{
  "num_hidden_layers": 13,
  "num_attention_heads": 8,
  "optimizer": "muon_variant",
  "weight_decay": 0.0078,
  "dataset": "wikipedia_en"
}
Each number is 128 + 24 x the weight over its row's rms, rounded and kept within 0 to 255. Layers, rows and columns count from 0. Numbers have three digits each. The size before them is the row's rms in percent of the matrix's.

# layer 4 attention value, 256x256, rms 0.326, rows 135-156, columns 0-127
088:113077093128169096111146148157098077121139132106124103084122149134160125108137130121153151147118111097155132128134112130097132134137153141135101195143110093177188120103121133121118161128160114162140156128135164120141148124158151144123167152126154160101138150091112144104138113104124085111150159114133128139114123101126100132124136115099123143111125089117118117165159143113126167113124
093:108144181208155176172111124089175100106097169182156101148113150062125123152063116071092133125128111119121130129130104091111098113134175148138113105123095088115119120138177123127134143119151132118116081114149118174133132098116122098137100116086117148146115091122151139113139108073110122121117152120144142155126143151170127110163102136150154133152129130121111115137120107147139141101156
098:138106121082160108145130098108083174173136076101134160134152145155147134092142123132129120111155126168162112183089117132134144128147126130095131126129152129118116172118157112121114114134114123120180165129124141158119098101101121127161111180133136157124134110127137125168130111141135120137109113180125069132106117148104101138137153104120090107109125143130101136089113138123109130129143
088:142119095141119159167098097122139085174087156113147140149123141116059094129131120150147133133118098115139132115134103076132103112099146108111119131142118184137138104146132143111160125117128114160116128134097127162132173104151086120169152133153123148139138142107141119131110130139124129159109145111176160084128176118107149117110110125152141114148117075123187116155128165117145112119167
093:138148113110198137147080103101126139114140109140104125168121141158103125120122165145111131100119107147137151195122133129127083080129137093098144111155124129095115123142100156154119128144117149135109141128066104135143158108153143129088151107101121097132110094090122156119153163131100125195155135079111118142159113128169133124167122115105093131122119109136115101145127149132092193141142
092:138148113142095170106121149133097095127155135112136104158166122118185111169185148136152153159124130100119117108134136144119151088168142155154154132099104131119133155091064127133098098126126130134151119119153135120152139145152163160081106101150132154119102155126157140127077149163129106147107107126116135165136110136083099117114145138105135128125105146128078150139148125123103095194159
094:089140110149087130087087122125134177142183111149075164102099116108121139104109142151126087100150127120154146119132136154114121157100089198113132137116148159125096120166108131091146129104097086149133134088163142144145138141133116124137098108094125146101105104167111112124126165116116140107109138130058125155095176165182114135154120123129137096112129136113141130124136130102115128087128
092:067151120117128110119097117111162157144118143088121128133145144091089131082117099103147127078141113100114096128067194119108117116127104129141117120110182108098102151164145131150091119119139157158154110180144137138113113138149116136129104145161143139167069171143115079116135105167153138127141119122100133110095105142143110151101129151101182111156166152171155126127110142105150094141092
095:122090138092163198177107167108146113125151147107169094136108148178136134146137118123119117130095108141141136117127074089121147105110108151105131112110143130120143132078122151120159138191116148140142169147162132156134117083144108143162163183105126190151144137104134133102165116139135135132126130109152127104136096147099145170087089125140071117116149123116149104112137115132091141097098
100:163142132111107082124154099125109103109138111159165124139144124103125121159132127126152158153111129098151140159117108125110096096124146113127097121138094102147123092109072139160123111138133092126125143124107150113173129138119149171111153127125098120133164131106153169131073157138134117145107138099157157134167157108102136113131120097103126155121126099089093116171156132130108135105190
089:118135154156114135169104128193147101152161134103140081086148127145141139147146115098116127134162115120158134117130152108099145147154054102140127131134144131180145126147173163107126151139133093163105095138101144175113138145151084116135121155144172177108105143114109113138126127152091159090113115125179124121109149153166151137126109139131123123155084180132141108131108147131108130123123
100:150081155170099119109121125135124141122105171123115122099121120110104097150082148123136127095156100116140146098110140148152162146130100125140121113137126156132136125130091140097110156102169123124099084093172145130131131159115126105122062120163146092142149162137073154115170174094102143127105132160093182125124106117162122130163157138103148118123107150116152112175139119113141115109135
102:149100135146149176175125135110170110145117054087121113056122148146144130071160140110119170138184147127153146138099115135108190150174130131105102142173142131139119133078134138161153149146103140134128143146145121148122157162136130130128184130145116166115139116131131130142102168157140153102093135134156081106132135142143121120094141146116110107117120183131167122123141122127094136121094
091:121119147128106121129127088124136125149069175101124142134120160145154187124090092149137103106167111113108104134146121150103141145134168122141156132116110131111103163135162122097131140097165152114136133167150113126130109134122126095147097139135115165143095101105137105152152136112163146137152116119126115107085146152146108139118101116151117133125179100150129111122070085116102136090091
096:111136136128137147170137112118182098143114081137177130115147154137125095113148073149095141128180170160141134129113117096070127153123099162116133124132140165172125148130105109096162126119120119157144152120134109151125133126140078143140137126129146184090128110131120141137160126137157131131115135095102140122110132139173167087144111157118128088127107147127158140147114164164110126134153
094:152165131143147095135181137140130146129135143132147087147085148102125127121125096145134129135103112086134108069146135119133138109111116142149163082081098130173161127137149125146093143110168125077126148171124121151123150136157153146127114133107157115131130155135151130106119144093158104112140088150135121124114119118128100151117148131129151168120117133148151122155117126114153122181174
093:182080086087141118139159116121120141141157132106122150099164142169150136067124118107172144153131153091070122163131146114166100140154134106095100135184114161121111141157127130140143105149090123119128126141139100137138126126112122103136144115193130144094125124147118097155123104135138113123129117136156093162147151144086172122116129134133147125176099159127107139121149142171108149104103
090:147159145190140132130066095139154117115140122103120119135143112145161135119156186137139105128125129132124117085100145169149179142108084112104105128156106141128144120094138091136138111133126090146127142121169119102079116137167107141103134087114146123127123132168124195148145129122106154100165132109112147118136151146115159130121150134132120163179155143105169134143155161111097130125097
093:130134155117140111126130087160105110161141086084152129094164173141152157119140112139154144133163118112148090175148119117098119156111116104137141179155098126141112093136136093124122113125116130160162139143103128175093129159178116094154130122191140147084153126170104150129087150159151128150131143109110166136132131084151159072149111103112150132154147167131163145146142175157102125159092
100:110122143124157093148116101153107104135117180137113115143123137114156117160137126102094096142122102073130150100144133133133151146134121119148112077151111076147136133172138138122121168143186134154125095154118165144127127148146175126109107156140143099145114124132107132119105084103115140116143114133137137118130120121137125125103159138116164141150108112159106113150108098124152134127156
095:159070083145153118104131112105143064123111109117147142120123101127135115114165150113124132131119162119154095134118117113131184164109152130126128111153127110118126108129085121094150150139115125125163128114146126120166162147124120146147199126088140131090131117117110180156157160119098140150135148089167121151153146144100122122149147126107146117118116098128174120153163174141085120090148
101:148125135149117164111109141148151085162151126113131166109143120116193122110172188114095167113178130119143121180139083142111147137152118173117110169167137136114107133152128116125172098156106097178141117118133131115137130128148129151176129120162141172126117109150150117153113149171147125140125136155110076139106162152139119092138109143098149125161135111137147108084128136149084112120128